Weights of a small transformer language model.
Size: width 576, MLP 1728 quick GELU, vocabulary 50257, 82.2M parameters.
Architecture: RMSNorm before each block, biases.
Training: a variant of Adam for these matrices, 954M tokens, 8215 steps.
Each number is 128 + 32 x the weight over its row's rms, rounded and kept within 0 to 255. Layers, rows and columns count from 0. Numbers have three digits each. The size before them is the row's rms in percent of the matrix's.

# k: layer 6 attention key, 576x576, rms 0.0213, rows 505-511, columns 336-383
# q: layer 6 attention query, 576x576, rms 0.0216, rows 506-511, columns 336-383
# v: layer 6 attention value, 576x576, rms 0.0142, rows 448-501, columns 336-383
# o: layer 6 attention output (transposed), 576x576, rms 0.0215, rows 448-500, columns 336-383
k505 121:099086111107153140091148137092138136128129126153144159091122144119099117202134129093145135131155134079113104143109100120086144155143092099126189
q506 120:216153177056128152122112104154194113141118080112105120056084116110122132118127094101136176148137169107146106111109127141159154081111165180151125
k506 111:122093117109141097132081142100160073133142134112092099102126149121126130162145091135069135145095141082105060165085129095152164118050129161174150
q507 113:129094076113123067143166151135068075188124075118110173126077181121140118128094128127122064142156138119147034135112138103115120108105127105104154
k507 115:095155127113117122130121143111110084124114108142096107143100128142155136140236127123114075092125133130143157117063087136139099160154125120131118
q508 119:130189158158115137155173168185105138106063074158127146080070087119087107100146104099133188108136133138112141082083170105091141126158172165180133
k508 123:155140111119154138143119140127162131131108135141112199091100114161101041109171141041163232149148132149163101129129081108141183099096081083172149
q509 125:197166115196152118181082134163156084065129087083126079139220153133104219134105155102201190129150150121099090121141154164136108125193102138141098
k509 130:145100101124119083156069172091113135105127149172076123125125157108103128095116142134120147199065144118073102144199137176160138155197100118098165
q510 130:085122115161098081142123090152153133163121102161126137115155125119115140133153166183125139110139113113130140190148112137094143145163171119108094
k510 121:095191150153148095094092101170162129129092091127137082137122061128104123088149158161131193096180112120171201165140177146131132103111183120130118
q511 137:176158165175119191168099168173143174109178126135135089110085151135179112106096136137154092106136181106162127139081135133160105139115112121198126
k511 112:193062166155146151155101129177148089118142152120114128089121185092164105119108121112096146150101187140063151092159147088177144103113104110210125
v448 103:061160143129152162100137057129134145091093136142141122104119094113101158105155141109069123141097135157107122134173139139207129154166154073159073
o448 106:181107128122166157115185178144102133124130113127131143143169158149186099116187133055070154189149108146144129146160136112159117125188126175113104
v449 101:111064158126043084119126112101129128106091158194157160166139192136144131118088062133167101157139196168148101181175166075164114139150104118128130
o449 101:111164120119160129104118181109114117107149134138184118172102128148139146177130118140054109080126151159085104158146142114165119143157139158156113
v450 103:110094127070080222112205145134141131116123124149124093119116099157138154168105059075142165119099144138136088158100115158061125155105133184140150
o450 103:123108111121163222099123102148114171180151102177067077093106080089121204126154151144093182184174142122102138105137115082143140148173138161152088
v451 100:110144122201144060089105119191136130176157108097141130127187168145144203129085116128152101064109109145127086155120161070112136132163172134127158
o451 095:123143134125093109093154129104062159124150150156164111157168089163091141159093109066115133077097123128173140095095164142096097156096116118153182
v452 101:102169075184139102090132069143175209151084116143118156120255147146064139151105123103159096141108089137127059106181138123158123137187127114063122
o452 099:126144119164122081104137170129108135103131067124115109156146117178091135149121100072088132101068192161141123105153119099145143123154068129121172
v453 103:155142136113185072093111123145133129173104101119105169149136106148115141121108085104116179170100132137107139180128129106201110143161123183152115
o453 109:104071150064146060191070143090133133137147080111106171156122167172162122097101092150170136107075168130142105130144111146132180128120145071058124
v454 105:120182141120124028113158127099156172120044157150179152070173185131065132093158135148082125157145083118115129079181151120114095131093170134137092
o454 110:173124149157138142125148169172130146089080129074095092087146092255102139106130135077088091106078183129195151166174162107142158141107107084137098
v455 104:150144099080170172140164148141169119087139131156085064119161119126120138178141129129151151099174139115146123101097116135054067097086111120171194
o455 106:157086111119108167072169071127094120104178119148107082078122123135086160166137131114119138198155083110172170138151131141131148108152114172155161
v456 109:122166108124229105133132117137093136097099148121092131141208089141100142145166111147178151129106118139160183132137177094115097102092167109142126
o456 117:178123119165149130151113152112169168134134147115128165137114158133120104104191131114152160116117111110112103072143115073112095060162111097083099
v457 107:078103094168139146119138070087092145092079087101126124163159168129109140147175132153108192104168171116104146139063131119120102119122158133157094
o457 109:128108106152109048145168151126120088209122186194158173106210134165131180127117173161144081078150155112149096119103113133157145136109145132089100
v458 114:122104095213122147132157135138173127181102130137100116128126152125146140162106099097162054173085104128160150143132131114128135140092163110113134
o458 106:190119141089140111093121103138137183114200133094134065130097106113141182140154097109127165117125127157136122097085133147113158138171081204147219
v459 108:108104129122062106071105145108068105142087115143103118067059100224170141096094120158115096160068173152125190141158117113100142107122132168102138
o459 112:103130148109127113133078095094179104113148130121168115139064148086158176103167157139118149109172109121140091136077159150123096152147141177166097
v460 104:152119096149157118155176089103136111160147169173161117130135188078059102106137138132125116149181140139122083083158134142112111149131102149158142
o460 101:142157137148095152152131172109118127115132120072187139129158138143124157125122067101070074107115147179104120077115218142097189170105103146114152
v461 106:129140145175150195126118140118129093139131114136177160131125130124076138159146068159105134134089132111105123110097119160142124166106165155127119
o461 111:118176135120154099126117106129129097168170213131099122079177072163145098132112151101138139135136166092128133125132179074122177146129136049129098
v462 101:157146138143150155166095175129108122103126081096122092154128144156148136176166189134175180080104126079097104136103075081135163184107100144088165
o462 101:131132112131133136149093083140139135206142139184079140123093127091132120158092141137154183158114091114110156141122115091108118166129148104125144
v463 100:131133128078171127139115110124111118106109137110172093099123163060062068079154144119096140156138098118139160125138162117214143122091124104121147
o463 103:152096129175158096154113119140128149145095111103156162145142162152145074109075141113084076125088144150198137146126148125161160113140130109144119
v464 107:121163129112164088111118133112156158112108147119126084155108116097123102126111153158115105111100104145129137134107171184170088121070116091181128
o464 114:131111154130100184169160144110115190083084157059156134184098132134125207105171183137147120159097065167116087122089154136121100082080121185154199
v465 111:165119118127088160134126130150107127103167090125103056081139092144147108128138139140125170137150170109114128114128138209149131129106149164096213
o465 111:105091145088108116100156108037164099121122145153069078056087161143122183156090115140141152129149110106175120128179198143135102198066138102050128
v466 100:146132154128100123145152135147050076215057138104103096099119140151133137182145167168150144058130100115168111178134101129116147171122133107106142
o466 103:130096101120132124128118129105132143153172140186129145122138153075116141152131145110147190147116114161123156159144122068093084113178094121111143
v467 097:155146110077090094140090153199120124111143107129164118107024104138124058194146142126148102025158114177093083138077122155084103116134072136132122
o467 103:131100124108152174126130113145090218133146110163126119112067129074086193149188123172110149147108098114104164116133056109073122146127099170132116
v468 105:129135123186183143145151054125131163145112168136074148152087132120097110129066122119150108079118137129155116100154096159099148141047060089142100
o468 105:156127096126121128118132160092091152114138170098146099187182127169101158046149149066145136097127096146110142035099148102124147123089154143175155
v469 108:132083109141066132179169159132072117186103104155131144149111132160155119202110111123106120046116101128126164175090145124147148120080128104112122
o469 111:173118148139165168181109104167117143096148115152136177161066120134108104125159114095167138103122126122164123171123107117179099100117112152123085
v470 104:146170109053144104137097105159143061183123118100152156131096086131140118116095116079131115147137134151099112116137150195105130108183132048129100
o470 105:094129109138087178048144107166129178081152131113093113139138110144124142125129124120087108189150107095103114134180083156093149132143114202167112
v471 106:066120110094117143158143112145094064126100135130089114188161068109117151134141149163062145129098106145126122123156144134142115124123166105095126
o471 110:069129107121137114104137172124157026120178065122124135195101113088192093171122128143137121079136110122066070130140121168138115135122158139038108
v472 101:116135169089092129188163170127109029128106112157127085128110143123216143150122129152138147192157137153143133183112128162089113111106125142136207
o472 104:133115097109132154126117127161115137103123112139099109117074106105150071115079137148178166098152165125141134225121072125142115091151113154097079
v473 111:124073118115117139128128092155105127130140110120147188114104120161167129130106149101135119194117164125133106086134117070111124130148134108107146
o473 115:094132136124161083099143093152069186127139168199161089124115132046096157211152153114144124126191084124122135161109110145134086091109162199191121
v474 109:164120112131135108112118125108142133057128161195108094113146151124131107120167189186194145156125188108132071111138123133174170080148082061105154
o474 116:147178132146153138154151164155122165108129133109125157153148182167096051093104165087132121176145098124127201160120100105125151180160086136159147
v475 101:179175139094086112151106178133124066115152094192100139123147145130144118190171096196169147126192217181102163143126094118131141104137141209105162
o475 097:129114112107154130103099101126157110209129182142084118067146126094122108149096148154110155164151150091088123190143114071148171135162107075171065
v476 102:114121137151131149085151168165200142071181106164165141121111127137094151123153144168118147163108164137104170118154145185186126138121128081149119
o476 106:162164146174065164147144175058092128091113170087066129110129129210096179142134144120092115190136088106161104138118175094159203155125101144148121
v477 101:150112126113108110133129165146140096090136106163150169116157121110208088140133101080119220071150180133109147146118078072106147121104165091121134
o477 101:127137136122098120114118127162162073150145154126070135136093099161153093077120158109201129084125120084117138123062154118145133124074122109114076
v478 108:135122145074162086120116098125139146169115082165108092132125128097181162082101134084134068129093160116142101121144156156126117158166156074096137
o478 107:106128151117179139127102137142134160102146156132100084142061162175183128120119062110148153098121125140136134136089184137143128142166119204167149
v479 111:125116125182169057124170175160150155243139103120150074147157091171133213204161175127121149138120152129151163159190141185123146140076132140117118
o479 112:122124153154117099139075104058119116083148114150095114146130122111187104110180161076203199102153082152142133146091084101163123094135133101107050
v480 099:163142127155143159167127156132091143076170126164127148153193156095217107131191071123097121130105127150150135180082064181170120159124115094122151
o480 103:128117138097093099115136144141116157212118164124095187120087116166094118159097120162140145178144159060113112166133106102163148148189119102056153
v481 102:125131087171143085138131155105128143170225118157091121126060096113132156107166100200149126126123187097126110117107184150105130106144134164112167
o481 104:112159158114125142139116110147150137059132127148149084090113129126134122121079162100165149129184122147125167138108163100148121151091141089158115
v482 107:108066169143143158102129110111114085125116103192127101136200118167160115084120107094102151208112170158075146127094144127177117112143113135118131
o482 110:120126107129172055153139188111196075109152156095146163180099116186132084159047121138149160080179131145098091153119169169139148128144117059058086
v483 107:151114171111111109181083127102071138122064097138130106089070137136147085089126180178120094118112199142105169093122133120153131136119150131151227
o483 109:136110148110152175189112144126173150141085060094170110101056172144103119125123108167116107106134163142165111198122223111160111097144145140099109
v484 103:117104048139158137151155143103117190099102121119124161176179153106157109185121094117135090102142130133131133138083143107129136135051170087102097
o484 108:102119137092067133088134125115185156117122131082095140157054118152128117164176072100102120151083166106084076098114065178159150120176062135103101
v485 099:138132126050109146150157162135146113103112137169092059130143063112171106162115134117117110067117142125175076165107183163117132100112149084147139
o485 103:120124122126150092105132140126144180139095079077109106148100112120122123074160128087067147228080135151176140130159095114143178131187145138153132
v486 098:120088058153137159156135111114154112098133133116097124145162146160093097093103151041135060150103093085155175120159140106079080149097127110205092
o486 099:181125077151155144135104117076136105095165111127179136149129136102111150122213153089156134126127096153080096109096177140110130084151152180161153
v487 103:113082148115142157161164080117079066127146108094130119187155211135138100113135118102126129141187082125162194162125125092116182131232186195187149
o487 108:142137106121161111134071130097128112163179113094192148160155171104148073122158139168128133115176099134109127144047115160135124145129138129063175
v488 110:094077103177160099129087070144151189064104161099108127138201166146120118090146146090111065153167097092110132135099142112124153147149094073161180
o488 100:115133101103091105149162179097147108093117073081185169114148172167142143142137136113136096091127130134196106096148128181159120137072120154068186
v489 103:171152130156105090064098149153181053107090120146084115113108067125073171108112078104156144088110129156110079185148133189145075166097116192091118
o489 106:113108131118098117171168123097130160157071115161075110136145069082128126165122117137095136148137131167102140146177093074070144107126120105168120
v490 107:076098121147134111124131067098149155147153145092154128125194108168103201107102136139064137144112122137095098130145149113133132160133159141218079
o490 107:102127134164134090132152142136120111124098143092136080115179128143152157150116121096087118078088151149103147096104164131082141154102142128138139
v491 109:154155162145127135138080136123106149033118093137120064150113078101166142083114196175091086123124177120114117126131159101171139152153127138122145
o491 114:109130127147128123200111125124096171147066098116154157117110101130132181134110142164172135178094167123155088122091153116062129118101093105165157
v492 105:099197130173153121146092167127107125128115138190166110090141138145072102139092117132138145205104138138118125206134117120181105090121111082161107
o492 108:075159072165132099165111170074140114154108155084087132146162098163122062170080098173109113134084178117138122148135089153113197146174067117068094
v493 107:127092118088113129149088076179097041165086137167107060113067090154107162097118112173147162163124139127141182101126159114138128152158188121130137
o493 108:099125111135148135139113122102171148122144157142139156123100121134141169124118161163122169152183137171129074137118168144167130112145058132111093
v494 105:134110078103096118097127126139106086124132110133123134111077090158134101137112118181081171066098140110133119177094086160203123116110102145165179
o494 107:125142178107116157176091094133110129120131106179112148086116181094134148147112115133148106143153118103085092201125134100175113124116171125185072
v495 100:156119099072088128156083140100119111073149155075090092141187159067139139180139149101095047114103095155135143161122081101139156107098137077124074
o495 105:101122139081104150091142098123157059206138116115115180093092143086106188137123116166120092186119152063059090081135088123123115108130098171135158
v496 107:157165133086069149128139147114159151064163141123120112118092084071148110115099132101104158171112073136093118134122134158171094149122120120115062
o496 111:107115153146138127111162110167075124076099155101104140142158083133118142092166168109108130184136114116119168137199113140112153132113122141205104
v497 109:121115116119094113104168108124149084107128132108135159135120101171049179143086070042144140139151088120136147103171111126117133096124147114164098
o497 114:115080131104135148102138208121104115096123129100127074154173048117148100144115104116110146078154095123098134184178066091117161140160106142088123
v498 106:121178120130117146152145172139191155124105131166133059138128094164123106137083112098150135152124067112109093125154122184116135156123123163155055
o498 113:129073133168173185151109146148116167067106067104114104165181100131112175107193130106129155135110141143146130079148132101107134109121156155108103
v499 098:087142134126129180177104116112099178113154130147107120173155105171104101118057115147138144142089089097091132147044155106137140108104190106138065
o499 098:110105142103147136151155090114129105181074126105080151125156089210076153191161132212133073167114122125065129091127128164074146123182072088126119
v500 105:127121163115152124078081130151083097163142120129148044165075055100166154140154157205129093119086143077175166153120168097187164151121191192146173
o500 104:132148152122129133124071123082153117134134109129171116089111128133117152121060192124128181172161115166126136120086129160161138109159124030136142
v501 103:112142111121141133113123136167133180068106122146129092126111114043179081144130175125162124158135127140119149173174142162192119126169146125179108